Weights of a small transformer language model: vocabulary 4096, normalized queries and keys.
Each number is 128 + 32 x the weight over its row's rms, rounded and kept within 0 to 255. Layers, rows and columns count from 0. Numbers have three digits each. The size before them is the row's rms in percent of the matrix's.

# up: layer 6 MLP up, 1024x256, rms 0.13, rows 781-833, columns 128-255
# down: layer 6 MLP down (transposed), 1024x256, rms 0.0668, rows 781-832, columns 128-255
up781 110:111138115114134094135184079118085068085159129156106125126120175120179193119121142088099150182167173164100095152128119098071134169067040157162159144138126105093173207171079110082146164125117127090143149073139190164112101105115150159147138101150165091155111109152123129223107148166104131145140130161161146117088179136147128186137147123127132123074116222078101130130115145141072142144133
down781 110:135062095110065122109134149162072058106097141123094118168136133158101088115199127210131126151145187114080090131155113107112144118139169119121161151098139104150125087157129164056140123157143109143109123151117099076117057117117074134126083103143136114174154152158149111097108125076152123125123132161150091074152156142168093118113150103146085142145160107111111146148122116167108095146130
up782 092:086121155123101168138145185144120172142071100122116209123113101126202164113114129133131125130065115147182159109074162169131109127102086091109092139231067093105176144051142100162093129130103112137143169156147100110168159108086115152135112146128145137149109127148170188136101088096097077149127058133089153141165184052112120048143180139120137211123132196179189155128133111156201123152138
down782 090:118115097129125106130086181138062176108113124129104129121169096137106151079154189160122159177130153076159110168113149117168072111120113081117148146096139131084067132131116154207070156117127140137150147211102172150113127116116088125071176127120140147134078126143128066179169159131177130103116165125149076101104151143123117125069108063123137126116064118104129093120145143183051149165155
up783 082:111168082205096103169081146140102080143126054095085083150142128180138152142150148150116095130169176127103154159178140146141148054130110089168146125137179124144168098064107083151117157123137067055145094130149161137143198170122122135102112103199128118098173126077175129136114110160141122109113137134154157106144136156131167115090071121139133128115024085133043174160116144126105115107188
down783 082:146174161117141140103140151125151125099129226115123210145190117136131150159193165164093097110081120087107157109121086103094135097085111110083095130089134117091156114134105109168141158125120091131076090185195125129122117117147121075105149079085109127159132116189090127146157185156112098130111169160155076117156151114109154082111177187116161091125105121103190145123151158184127173156125
up784 096:141174122199102111126147179121115056079135112116150143171109150111167126121121124131113107144102172137129143124121153106112151125144163114144170163121164127143130098159020091119145102156079188082119152100134135126144128113088124149131156175165111184145079151184137186155161123123189119149145126101125110140056150151144118121135147134129125145146120131118194174131125113167112138153192
down784 096:130157155081206196133122169171100132137089132141136175135138127100172059090143147154132169085099154130197114147109171116111103073189126115095124169095015157074148151136131100137153122108185113134101167146117123141140136127168184100122119065107111122072084126164099150167080135151082158104166130126137080128139079145138114095147129117136091084079065154153170101155118135075102142170140
up785 113:134120112108141126132101110134073094149132138191084149084118112110133123144159184089136157096086119101097074155166103251088145150167118124131137124057160132133114114098152108153130115161114126169126144130151157117075150148103145101190098150125078141127218117124149093112147133181141068147050130160145163139137136177141153145120141139119139204181116131180126180097147162113136063104102
down785 116:108090169091081182142130092134161110164140101149104092125136107118109170188078121171078100157058099093096107186117127177153153167090119151093149123076192126134137101123167126123142116172100136188124139169120147209065202137164062128163115160137150141090165175136153144100132104122165179139102144108112114110155150159165117166173135144170136128146166129162156143104168066127142132109123
up786 108:174092132104134127076150102123146142150161088148106106166147158101094155093145097145189103187093126138140086166084168085130112160108136108093124126120126127113124159154167098129131203055136087072160145071070178079094120168125141100126122137193164196123194127127127099167088121114142150129125158132082155137062109110146125111122104132082096119145108177125129181126125126101142039160117
down786 094:147121150116081128132177106172112132126132188127157136106169134062165163083171131160147135131136124128161133110189096146100101096145145113107072088105136163068101120137192140147139113114149140123095161137091057189087131123131101124087109146113144120152176085187118119140169162164178160091123126141131154072113144105119098124138104129092127135092123134119176102085176213132104108168154
up787 086:119189152135148146143107113145225135154129149118141203115152124139120144171106187121146147104081106081107074114123071119126122115134094170130131137113104145115149174039096121114084130136152129110173080164063122139117146134125138124177167152097108150136179121159120110121165161183127092117103079118144129103159117144142080134087158088183148131105069135074153094120171146106152178112129
down787 086:124054113095147081185090128086123112112169105152148118157136143100180080122209080101103107115183151139113146057114170102133181137130151113139153134138066151179112069124118161181169121103116128117125123063153091115151141155196139139100147136170134108091200160166152156165056093120093145152121092120116179123101233125132169142143181205072137131134115144115105169101127144160144141118137
up788 105:114152158139098125116119059095069085144171120105078087099103156167171152150118083153138122090099138106104142128110089121141154140116133149168118078118136077172207095158119159102156101137075085164100110147155122116159134187106169155110094107168140042115116071122110132061107133119089161172142114100104131171125168180167146090137126083101102207120056111162110128142155123065142055122122
down788 105:174091176065125146140091121177153104105120160148153106138102126221114180072169119187128164074190167150088094127142101156125131136098166156145148141177169152120115112088011120094144160077111122201148157149097120134162126144124175097122123129129174104118112072128139124111111175173127126099156089104136110150134201124117090183129093159127048136069077145089121112157106105106159122134175
up789 103:110099089111103144151080147085104165115139143120116164143124129150133122085102085112112154115088117198136239164090175137120097100099189109104188143097103109207144169112134176150165130128086149159134111094123138111091132098151100131101118165174109120189187141124156129167162145143118166130120106122195114078086131123163209099194057164086111053162066155093149149123137113126141095158100
down789 109:089127070059173102085157132132146128109116094087149089102103110093121101095109160136119166183142119164167102051106115141216099109125119071146131136090156108083116141180128135175098109148131138144143128130160136122135148156125148076125148103089101100144152142167149094072152135156156095102104082159137111105172093129188119164142146124119102131188070216101176062115087139148147130134147
up790 094:144153076134124146141219118196077079138141098144032150175141129075103163118153162168173145114165132114091175139138074112112107103104119111182184117192185159100113164083150126142138166174114086097113116136210157146125129127113135171106155151161132093144196102140053141096056113130110096131184145166119133132073126163152108085123149142085152085145117113097136128113165116127122129110166
down790 089:112126140151106130150153152114107101114161142132156106192137165161142045156124089138124162183064128100142166088151081075093144112106101132129121126129161139115145095200127112148144058236095128119150087070143139114163137119140118142111124132143103131123098077129081110100135106101120122140146130116058119179143104109146154140161148107159144149086132095142092137074102090142111160164177
up791 106:108170162112127107107137107165157136161098128167147120113160116113094143146006138162123118103158114124135138170131139141133174085149179133125160164110131116116146093142131205100146174140095117162070075114134099135128095136116093163167148185140017110184210156102130111084106130159129134191111112156100158169145109109149138129173079185160111095092097068193100094065089130143132111151072
down791 105:157175142127111105100120103146136142142087164094143143142126156078121098115155099049113118143121140189130101135157147083114114167167110126100118143049125106126091176210079167041143155127117114139148098092113080108141129106160107108151192097103142109158190123127143126102138109188119164069151135154043102144087109138102156137147098116146101136090145112135096098107112072155119090115091
up792 097:137140107147069144120142213089150139063088110064103170150168145158101118087123111127144148165091085102164120155164168140143142129150145114093093121181115097123122098114083103069152105134100092077097150153114102106083138123092168154092165068125137143112118102136130077160085118164145174151109083065139191133103123146106102116088118115138137067142122181108132168170112169131159160122104
down792 096:117139102123152152105097198130141073108096116148075157213112069092139101129081037066087143117163114150113132109132136096105141168080137144164150125151170141106166152091106120133096148145124109154151127159159134174163090109131119160106204111107137142110122110108129092076163124129111099173148123138074164086116152127150126100113202137132118120150149126099095101075134106151141120148085
up793 105:144133084145120127077136100112092126111166103109126092088097093179183147124147106105049137134190140096154111101144143179126154170176118115159165159105125101181110103151096120095046129142104082056144131097110173204107122164084192101091104106120164157197144112112153066108140141079122169140108151151142149135143182137130192142131041083089117180094112134166088125162166111190125111118147
down793 111:133101152133127068119165168119169189100173098106122181146110103107162118110143148137170200123121139123085143176117169179147139158147153100132111140156096173154030134104100115130148121092131163165114139095099112160139113142138144155127120105143090166169157086166167092129110167099168144119146139106156169170116118114146112108169124142158078154086146137136147091104150136141136180066136
up794 088:161182133103091120111164126123130112148094123206163115117135159122188103156112177119143098126048101091122068145170118131113122071123196096117127134154137136117170103112045144144092147144152148061094146123205133148135214133135133144146204124121159121141133179102127124151132078168183103090084078130112138125225085124164116070101142156157093170112122101096175122177135180165131092118106
down794 090:152159070126149119147130139196120121115111123137116126091207146178133153137096086099152173090154114135121083157120197141162157093135113163168173147115158096103166160124167126148135158186107118076101122053126123171104099154114087080161109099163119124142077153181093074134088173143138206141162130150144123175081165121196157191155148141167142152128125120185036150069120162093096109163162
up795 107:127090121070127106203118140152152095108112119093086156148135096102149160119068111108094131146028179155067165120199110125149168141112053156121154145123098139115097091143135112111117062079197066148137139148132084080120195078146117119131077197122158088139105118089115175079090131103121159172161122097132167136129140129159163127155165099195062126098134160082108092141147132138106133107070
down795 102:090136148078118139122122190105143101124137141098052118057091144110078146094113101161146082136113101091168124089131133123121124162159135163111150036092093122082170145082143109124115087080163129128096158203114125082104132123179107111134159083115130127119108124086194178078090100115150082117083129118117113101100091127134140181119168184083097133111068139146132166124147123137115132101176
up796 103:150173125090114089143144112093094154107050181071110094132124095125119096090093131111112112224081165168089122132128170144155175169137146145147115125113139119157127128146049147155112133146151074157095112117129130074055152173028126149133135127175085089144136093092109102096163182129121101115093091084119154136077086127151061141149099071160090212142132140128088190128103136167158140110104
down796 103:122175173077118125083143133156090111104133135131116131171124125040118082133121157206050080177125107146124118146131145145165106127150080086101141108120133163115067108130138116178120101066135076124155150083119113054096093101058165130147151138149111155177114106124131112149157148106075105083132148133112130114136060132150097025163119073169111102122101083127109112087158105146099133115116
up797 102:126122090132111133114134166144133141140130087178141166185131167125113087134153109146099138086067138102094126169115122189045092160130189142104142178170109101167114114147105213131154134115121155110109140169127106159153129172124134134138122120161149138178171122097112122110111118103109167170158111208174164142095144157113099108175093094132113143117116100129086134150170124175142161100117
down797 106:146132145221036165124128135172151099124095146115120109149167151095174105101087161205139114075131090118140111175142184144112112114124156094137066127157132117134152069104140099140168092132172133085158107127172148113147155077058106203140193126101080134124080117127089072137163169117130153069114137122160157167186133120120108109182154103098119155163145106099104109129159167118130152168138
up798 091:161115052147167096130138108179151143088128133112195082137106147158131090127115070096172093155163133187110173065105143090143076122102123116155178138162066152172150129104117149130138127077098135085124144070173128121070145187121170112142094121108169174135134090133109164122129190068075102140132136161149125136107165097155131166169117137130127112136106118092148131085137072149121144074134
down798 092:174200138146163131122126131086129081110104045112096115093151141139146121129121165139109127114111119118156165118110173110203121129117178153143155081124178101141122111083131152078105117148138111150120126121073172130079140103165149126130127177134092143146159090096136175152072092112126075199125129147055165112099084170108140184104125158099072139110080104140144188122093125104138155092116
up799 092:176086098149091123145123155128174173110177123120129080124100085098105081122159081160119121132035158102110166146109136095128100174115140100115133162127076126108126106172157120088178117142113150156155132085109056172190107151102088148074130146164145136130096136150148166126114142125151154127080091143102172124110141191102110121161144074104112098122142152107151160117110141148142129100115
down799 090:121106177119187146134163124156115090159132114148132125101133109057118151127117123124191087091168142148067111115150141135194170079177128134196082118123166099126085118112095114168085144127166132171124125182082126127165152132108151142134074112147135128136216155087180100106125096151167165103130091113148130147163133129149115142091140156117123127107150151112128160128155195111085176103111
up800 096:144070164116087131080137169107161142094100085170117116167085104160105137081171129110107129130097132091110195128077140169137123102125117106121106121169146144131129144068094091190136092060128093102065145125121093054186097090120105103133117117147174103092169146134098148111145105140112158133158082107123104114144152179144130119123092091134194060124070103112117137154153158120142098151140
down800 099:173089115138097073078119136083169103052093144110106100132143070104220139109106137085104047141125113100160154142142158115154098162107112125142131128127052150141152118154129144140103173092046138135067136112156173126142176081126094094150102118081137220126143121160083139155182084156087099179185145185161095114138124155091124104162123150122123113111131061117114111155148140164138109200126
up801 101:098058190106112107182120136109075159125143147070114132170060122168140146185090129114117105216115143120124131095085081068061082157109071115171136129114161127192125140107088060109147076134163112159150159169118097115078142042117119101153124108115076152083080120126120217143091083126144096102156124095154121076169140113162150123126141149065153126115154140134158122174092160139139136106107
down801 101:048128117118159132214087158098079079129096135132175141143097069108119159133106081133120153142138079145103135161146105111109153117090140135127093116135104098091110069090060149076154152152113155102105114081109071165110168113163114097125151102112090155167138155143131157104147164101159092100165204177108069159156083152131123110152137106097135104111158111083160142097136125115138139100141
up802 104:105107149161132134118109112168139184172133094124049090110081110151106132142147156149135119126077099107163077081190125178119134124016164123073071129113077180120125135092104167115150084099019092064136110097169189099152156127139124133108164104092107136080101145136133112127130172183088128094135131124150121068100102128147153105061161144103113095154135186105137075174173130170140154103125
down802 097:146137080155159083135100161083114144141138148135129156145187130162128131162135146145102090063150092139132101035107139144189157126105138140042127151131090112156178140136123065226138160125114126115125119098094193110138146154153158141123108116095098157108151149121120112143073139179107107112124161079177178140135127126095129112103164167168092108169163162145081156127119139122117196054136
up803 104:123158159117127144117109153170119191101090152095158109127114083120166101152179141131132100147120155150110141130122125155126104135138130131105135130046097098088101117083158157143109099131145161118161108096110129103134157232123091091057132080122185133065133136136255154105059142100132154175143106157125075136144110154123098150096136133119106135120156131083079113179140151136148119117080
down803 100:095142132109084129108075130190140166085116135093152143192112110114157106146157130130116080095082106128115196164138101091132085171121107086099106140117167148167084035137142109173082086065125111127116122088113186098101097189149117100127099090099159055126138079144136163156048069191172118179175103102099111166123153098166125107133124136202169099097152101084117137117174125133196102078186
up804 094:127165097076118086119106201169165118141107126084087158068033092100083124153141093188134077066147124116108134135126087156081113135134111156107118105213117099163109111080135094202153080102164104107083106139147113088155167128118193154152162115190121127214106114094125155206131151141126154130112083127121141099095122129118157122124199086111132188105110170109155124115089131143053119049071
down804 094:133124166094094163198085162093132146100060096129091125135100099140157095121144097129122157145101131178102129112160108129123116181145098150112133191092074167137119136238126116114181126097138117094142182135134134172113110096139163142154170175147182080170193138046142132095158175104144124134114180104183105083207147092142166146109134112149141131155128083115157191134149126130149130119101
up805 099:104196155076149173148153197121150130174148135183110124167145060187111168160144108125146147080081112146133136085069116207135127118163181135070069113124079130093157146126126155124142141050097104154153145133123121151112101108159181144184139099150155122165127145098112157140111086125143093115180135082094133125144134132069092107151011160049136133113149102145102045091152105143105134126113
down805 092:130071167188138127071089133098091145081133131147117158120222190148112149086134067181148108120097100131193120179126143129139160161193126113078096091143137172126103091165155108176132120112075122108145050130176126148134163150175071149126149139124128130161145125123123128134147049182145131108110086132198090146108121190135078087143110139119123132159138147127155103143123101114099149133145
up806 107:145120130164158122093112128158125078144146128123144197096085135073133129079112091134152131153134124149086114106155125110065045173192159156179093103118147155161136082104177150084062095114093103109125101158076086141089114113132097091126097103114099094070155139122116194116166150130127092156167092146166153104168129068125132113176077064102105116112124112206164142146124115129213150091106
down806 108:055095095173103113122173123081140125198091111078095085149191140097139083134169119091076161087198130096139121167174166139119101069118103129105166099099169137193086092061134158167113160094146155130140121092147103151126179088120123126175127123087140101088151098152093052105131154115093136143119145189110130084146122082130086118139135115117131112152102114200075127101140155150187099111102
up807 099:088171105123130124114130077137154162112081114143153137100118099153155109115015127143160107086150104132068149164130132143172116180096129143059131116081138120129093160189125128138063135105131160130136134150112082134154125125171158161143148050160127113122152063137191127118065155072151130143152088100043223160080180151079157108154125185147068104091157164146082150166160160125113085156110
down807 105:136087155077112087103146119180138146084097129089153090098092112186108060088109100095087101051123159102130121126119204183230162104202200149111146116063169087148115116129160122161141110087157116178111131194126133120105130157151134090100135136085076119095189145104148198122136142120104147125142143094153126130102122115125122102145158176145104172103091121095087113143175139152129128138165
up808 094:068086123085125069122099118145159173156091099105126103116099156098083107127144120149137050133133156054117122120154132127171139113105150106120178088159139122122133154081088184134135148130119115120153148142176090115123146137149066162165103103139115140140109169136130138122128144130100183145116066124156146132087132159123111135126080078169133080118084108116105120155095125107074119128130
down808 092:143116107090092134068210160170152139137119155139158165192099143137095151184176117170133116128165109152121109110062118136127127087136092172118117123121121129183095108130157099135147149106136097125153098165066119092190082135153133104154121146154104141125184215117114074045090114122122112133088050136158164151134087107098125119166172152187093093135161126152135136065118137192087101178135
up809 112:106069136180187147094144090048160163149136104120095120161196125121149106090122141137202116137109176154131141065110103092130126134125121100180128161169112113111150140162167154135110200105123128177136189121205133077089128195127141124118126161103156128106132154140163088199128113136138180127106147121135155110098105098122121116181126118106112127183153149102101136141172171169158028139085
down809 105:140105085065096183130115138125131113148113097196113109143131162125121112154191105204135117126137168128206130121157106116161059123155152120122102122099126154096123133143137166081124083121143111112118177134110105142098137151123114116161107109079146100136099150125128115157079190176164157137055162164177089102111104194127121111154094172126145152088085141092100136060121177119150177182064
up810 108:168128082134139123074147132065138213118195106128109163087141050152134243096098105112127147102141110149146120147128103078132107113122072144131089097171131084159058143157163105142116135121143159106144147095145132124190133131124155077143133101128129098066138101112109155142123223170147117159113118140093126093145137150110160059115114127062162097113114154155131096187117127103093099095171
down810 112:148142140142103162192119120158097131097122098161110099108163137144178094021103102052107117115137121108113131130097163077063145111145093113109150101143131097119146147119115067089160143120105068175184145177131131084153154090075116088111117112151167069129173147134101107147163180155142187115074089107117095140115133137164126153128131077120086086116126110139146148120125090134082148131123
up811 102:101176122098197128206146106128088152154126139202148084128183130113118078158161152146186112097117116165108098118116146180124147127174124089166107072123145148140114136112110110144093166142095145130140096082139176155154157101165160105197113106097135116128107112092177106152155134157105160115122128156127255154031122067137112176118094152140114172101050159137145063147132121104050150187111
down811 093:144114101114121196174087145131129101098080093091151130118114137180128156162168169167126071130171126072072139168113094144133157069113151065164075130169090137130103133146124122128039110130116073152148091161169114109141153139053142083136115110131156133167159104191117101128157174165127106105117137144104165095107081154193111096167099179134187177102153130129167097135081099165105133155148
up812 092:111143156160119152098129135123137069095084112118112136138120130124095121134077143153111121069104118139110138123172081116133153143104118121019143128109045148086120144152125098139163054160130131083093150067094080117138114119087121172179127077192049186136165211113143154088151047125159162166185175097180127167141131129140159128161098123119122131111115144117108151098105140092098125112123
down812 091:117164203140152069122106147177131101109146124157172098140108144144057138148189119075154107128146130128186123147118156144124156130206065160136117074108137121158100088087155142195072088142137119158132132103111124111126173115124209074091136163159089164103068075157056115125142162126145116146113124076074138117136078135128164176158211131172144181136068083150098137161173122085076135126138
up813 106:172140126133088140142096128162080159156112142100136116146131120147135196140118152045153134117090115122135139133176157159167182077133127114048129098108078131143071181142151202105135154094149083127105136130129106100155173151057166175159179120164135151084104141192117097146114148114090142106122130151103123118100130125141112150124106167111057119126174153187094118184106084108133080155144
down813 105:148158163090147116092121163102062120045135134122161144131106149151089151161116159146119249108149138097097125145113087158129130097143096119157100134114122166149108109127079084127191161184178171145118111128074108098089172155104148095150084081142127142141101135122130092162101105163141147143156123113092144108172132073091115109164104171113141102133144165130132112073134115117166172153147
up814 109:112139114152210089078162106152110065167143124177091081169118143114097119145060133070121061110101132099118113112122107126093109128059105143151154105166164096145135121137136115120083138131159171120150081092110126103129148137123128174114070153180111109091129142168084163128125154176105115184193129162140125123127159130171088144173080131133174118095126111135146198194138094172091139058101
down814 112:145118055154078108128164129217094115144144081091137117133145181137098150184149094161130182151110140125194126032138124120125134078106166113108141145093129123153157130206113119211162102126157146126131107107111125108116102220138088160134149163172097140166159134207159164141132126182114113115131136116127113132100125135134106163142078132136125124125152124151167122113150117214050162126128
up815 087:170104150087103182093208096130172174158080173202138119120119102114085201107145085130120130145138181143151088070096153116149125144154119078052110072129110138114120130112129192096154122176070141142110087137135161087123113145081115112106158130109096069131105116116123097122145141129171122109089161175171102148109125124153171173138137124120162145158144097144098160123165107139115116136134
down815 078:110121096130098074192150125110104124137146122099118148141113179107201076130122127113095160112142121111138095134067113107187124120107108106209143110177166125183121147128121136162146116134133141104161155172084133137195204166164046084077151136151106109167080137114178105156146124119117138141111095117140162160178151119096119145141185103151113117149123108143173096118127064059141085082118
up816 104:144124097134101171101137102109116074112117090152116069097122103080099149153114127093135137119055130127141133132149162117136170169137184083117163150123096094120137144107139077162086180128109155139159192101097116123188157138103108148106156163161169125152077115122147125146093111154118084169142176136123090067154141081101090123068097098094138101140128109136129172170147117112112132110066
down816 105:054057124173127098077046124074090093112102077158124122124181144133118080120157106131158129098104117121165113108137144112179186080062113149153097155093130074157102156085088092111149151071129134143124185166130155060172053075121124107121146110112212157135132188166150092107123120088094119168149099090162144090159141089106151107063140112109140084110082124156107123165181117100118122121071
up817 104:165151108128185158111104115132069118147131110148207104189117132135144127107138092090162109185157117130064123140107103121138113134151117136105121188154054107148182100130060124141166204070168044128087156120155140158124114163086127134126128202112167117163099101150123124115086142116111143123090146149134138138081190155165175140080122177138120078186127175075080166129141178140145101123076
down817 102:130105165170118186083110195133185151071154133111169190113151072141135103162184127121157120116135086158135088139154058172136064094150073124086085117110100161137138141101153107069126159128101136121076117080078148102133104134101189151156047152185150105102122109169122148153107182147191124129125102152126103139105128133118126061148095134096157133151155134145089130110157169156119107120144
up818 094:116088145128139165166141183146159190144142113127135125027094137108153148132135147150125138157125086112107133117178117107144120110100151095157110174131139138183172116165178110148093243163116169074098151096096092142130100118151130161103108156126123076142157150113129126073078182161140156092110109072065129089120180163080115137162142158131130145129144111100099125180104080136117123126092
down818 093:107115113080175109166167127137158095094126064075156140165167101118195206147137186159104064071155138161145146148109128140126066108124179154190147165153148146120106112130191189164138166216162088094124188093151135094184165179121125218106088138160134136123074150123102186106117072119118137143123144126136109121189115105108127123119119145138133069108097134115120140118127167121109145136176
up819 094:168092141139097078142111107161106124138077141134102150144087104074100119150173148108181123133136075118104089127085131125094140145057136114118118104175144158166074134147119173147120102154139141088143120153110099041105159109114098117150133084107131069185120146139144086131095195050101135132114115173166156092127136161072122134128140137081100115190128167109125137125095097179131142088140
down819 087:062130114120180140197177098141088113131140110165104135180135133104110103094216111140137160093141104087082078150163111179172097164118176106154088166162125173132084053136081115121142150101153131113143063157175126127116117093132108089100181191068115108185114111160118132195169140125150104077067123162170130175167107094095114068151185115123101067114127142108096093109119110097121170121084
up820 098:187121117085196146132086139088095155093166171174108126162100164145113178195166138088128082141104080087158121115109114122104158091110148108184147065111108043153122108144129189188093104187127167096148162163130143156091193047106188052097154134174110133136197118177087164133143147149140152146129100131088098132142139124133090133077151121122193062083151180124108187156128099134138170103167
down820 093:140066154078155140180158140151098103129157079123141130127139151120123153146148129181099173115064131122130113152164120155118132121194225137123071143120087173107086121134164130169151119114175153094172146110159125100166155121150127110102112179151110144161089091123126132142141096086138139172118145118186116092089087131150183149081139161194146126123136045084105091120120151100110139105165
up821 097:202165171127134111124203156140156123170147085146115186121149098088136091147107159143156147164145102123127099097068072066132156145120085075169153158190187082191152150150136114153089136073126135145120133176155094109112181119129139152085166116206129163078108185143086160178094148027141105128162083124142150172147096132142188120146122095183138157106102134199113098142194157149096131089142
down821 100:142183161103152084103187157131110130130152145079170107099154126128113134101084134105123125093125132103143113152089155117169103143136136143117151144136139174187132143135132086135145078124174126139111157127155139137127152142109189139128093159078116107155094183076107146099120109072119117175083178144114124188142113124167061158174189101135146140122103123131078129080079125103121126195112
up822 106:146139175157128142132106115149074100129122139160128108130103150144129153121153068112159135125178134096120157152154066156130161133129141114176130146054115130103196097139126149110127108138094145079100075097112155082130091121172112117139063127182085070090150146037139128087096165152087120093066107127135118125192162123162140080176105137152073192141165100161180118141149103076150150114096
down822 111:160092111117119141109135147138081083113134104092103192138079135105116175173138125143103152084120144081103134155109091127122184164144125105155098132163155184163168141140128141156171082135159124137104164158197116160114141116147123115069107126085099093148080171192144161150151124170133135154135059105068148165155129120152153076099204138149136123135102117107126173095141136128126174112108
up823 101:137100188130116092149155100176122101098095160117136146149141096112134141160089201145100136109119129119102131141072151070171021140150107150151099150112155105054094121114112128101157138116104142145159153081129096120100107166043124074105079147107077111100088139174142147127123143122149095166146113190153155108163131146088138143148137139178108111153118197116151117175133134157163100077113
down823 101:134177115137156108139106102072120176178149176146093143171174121160176091132092117093127178152107120126166106108146093155084106148150129068142151115118157086086159025102086107130108125043142155137110094134153146192135091137139173092135121157137127101050128139121123138140212076073053185104101153104199061136112136083122129101152064141101096099148173093147112121164092143154159106097093
up824 093:076107172141147099104161211124133177131120145136131120123109067134130089177175116133093175147101104133122125193156156134143112053083165135139116135161107149161183156128137073077100074171166161084095160194114067112172119072128151139134137032156152157125157123149174137116148098129153119197143101177128120080126115117147113077188137134113118088123114094098110172076182089138120140101141
down824 080:121154054105098125107162074125138131154107151147125126121168130148210143117089117167173159082119098153149139130172158098217170160170124165087080131170148172085106119165191144175187132093052137150033144097181119128168082174157108125133187173154154224112105145132097139110144092167128125151126112092180163193099085173121136131158194121143135145097168132106096140158128147105099125172118
up825 103:096114098151106106076115086151103146102122144187109150120110121139055106117126169107118125084110189138126092145140108138118133177156114116140108083096104170051124157130159106112096108093118119187199089177141090118150098192099145109139156107137167089127148151102166146128127122086134201119160138123094082060057149121172127172148150136166146147123092138135122101222132180143142096103145
down825 105:110169134082123137104151100134143102159120070131190107101139196131126105140120165137076141109152118101125181146046178142179146111135105100135108138142121159145154131113162132050148149095100180156110078097172125124084141028113148098136113111157123125140127145076093171104119160112191127130125145132162118131114110158173102135189085172061114140079077122088156154138105154115113113073076
up826 092:110137127121173114152128093106105040087113144138104066097130093140079144166164135107173125093147123146112120128070130083106124117108096119103079129091211128138187071125023140104127147134119118154115080100106192156071183131148128178102074169138134161193144175075152129132143093140117193112119123146100112136175149166153154098124169115063143143128150157114098144130125132111070113100159
down826 095:155131183069136145064144098130159115165121143165096112135161151108138175140133100077149156167162195111135162151110075117197115168147083090067118159127173143087118152163152132149114123119053132127114104134116084156073107147109155085126134164123080141152077141106131074125114066179121128097121116108104196155093049106124134085168166147136129143126122091141175140136141152094162117052178
up827 103:092116063105106117076094134122105133136164066174118127106182133135139136151198126129095102131136177164129221144115100138149078143135190095122139126135082107187208186142095093133132092144088100126145114156122116138148152165162114137173096145127122138168199119078120138089114140075112109084161105150142134110180095162107141147076172099145127107217138098079098131146169139110115129150121
down827 104:115137109095124126115142172154147131103136073160104139102110068142129161171190145197111068098121117204178138140153089161075150053179122107150130160119103112122170175141157172173112190127065169115127064119120140198132102119062137141128140112086150128132137169093132092104157119137205120107102107073159127148125114116147133094127114105191149106114123097103103160106108127128102161175107
up828 098:140142154157129155096159084042102112135072109146121166138135062140187150172168202102196098124142095119127156109144205124162140097145121073127114072182095126216134117122135172153086172152152148112127128156144139131158154149110196126094137097089161186137144125119119157144094082139144126089177095147088114143119136152051169175123168148145086095169080095142088123140160158125045141133143
down828 092:108109162172135145134168119101128188052098128069125093097099142113094060071177132093149117107128142108116083166076178147122147133164144115130147080102146150118074132054121148110130134117199139088191074153105135085101114079105077135156114135151177142147138120141178046115141178088190115126168118132089145108102138083100104095133139101091143118151073135116123139101157149124138154123151
up829 097:229136119123173125144158118093126097172134116107118127150079117091129210061131144125129172104114167148114106163109157113132171072120130143151142091165094155084138128080146120135122183066155180122106123127142175135154111175098086140137100144124126099120171108177108116146121067108155097186146135121124139136176095150115117157106129123098146089171128121133193101140125104185072149090139
down829 095:161112151112148144136120130072101123153178082137144119120112118074163155160153176111062100145106198131132147112117089109120132063109135145173126084052165113032152091086103081134102156069135115119080115110147178141109110110047085138091152135095090096153145120151170115176114138108083132168154104159145105153155117094177159134128132106107112137166119132191155095189081139138094116166193
up830 096:150142148115156143139112097130118130149129150095202134151155089107097108174120120163128129129112151082117142076118150100099144105124094081064138064177118074122193128115070178118135160132161192122126091114083108140124182129157183193153159142110080141123122121140167104140212175146159092128121137111102128044120140114132159107140145137203092135145145145110101106097121198076103157123102
down830 096:128089111125220101103127166067057121119101183094216146166146116136091147082150173136121070153097131073119120105082091110204164093145171152077116134117046097193107098149147114091124120064093193124160114108116075132103188108166127142123103171169157143140133132148135096165166078105166089125129133160110117104077114146123133140149167107180162127113140180153117145185104119091126131106103
up831 107:152128131142124098157140081151059147165132209125176094077146199102100114130177154170126151094045093175100038104137128128109132135111144114108184128114078063118169127064131125117119167141157147135146138156146123138107139131118160087116089100156107129109157114171107130126102150000094121136136136147206137082144144158158152139102119125100163151123182110096111093075097121096109112143127
down831 109:175118143196157151139141126108159154150099189167151068180185136109112135104134177162199094102130098149129160189098097174204124087152171102119138183104204147160154102107115149110100152104111134139115149093108162134123085108143106150177152104137082138173115068110155122153122166103136146111126117113187128118092125173148056115114142082154137178131175107128141127156144120115157157141168
up832 091:131116159065158109114130155105127059117147131106139119142184148114158129200121143151177131115114083156160058066091139081103126090104126037146082093128172165109147181074159070114084107194076109088137139099160126152199146122132147132093143168125138168116094139132142121130111160124155118111123069119180165101115145146131133082131086107105166071179168101154087148144152125147124143096129
down832 093:113187154071103167148173100127175149115143086131126135163118151078155142153103141109169181129151125158130147144185101143159159099122075180171172140150160128141147101140179098135173095120095154179120143068085093144132072092111084110169173105174085155145155128153154091098143069186122159116100086124067187126050096131098146090159197127145083102166141106117090164074163135120111108113119
up833 101:143111179104102125122140107045100118106088096130115137123152117146128081113128177148075100195124143119134129098130142177082088162058134145105113115142138112101131180157112097125174133174142068113135190126176116129150196135063167124114138039112089188148121081142146118113113177113123111140160140152131092135119109095182117111141122162167156128099153145168081107112113088158052129148135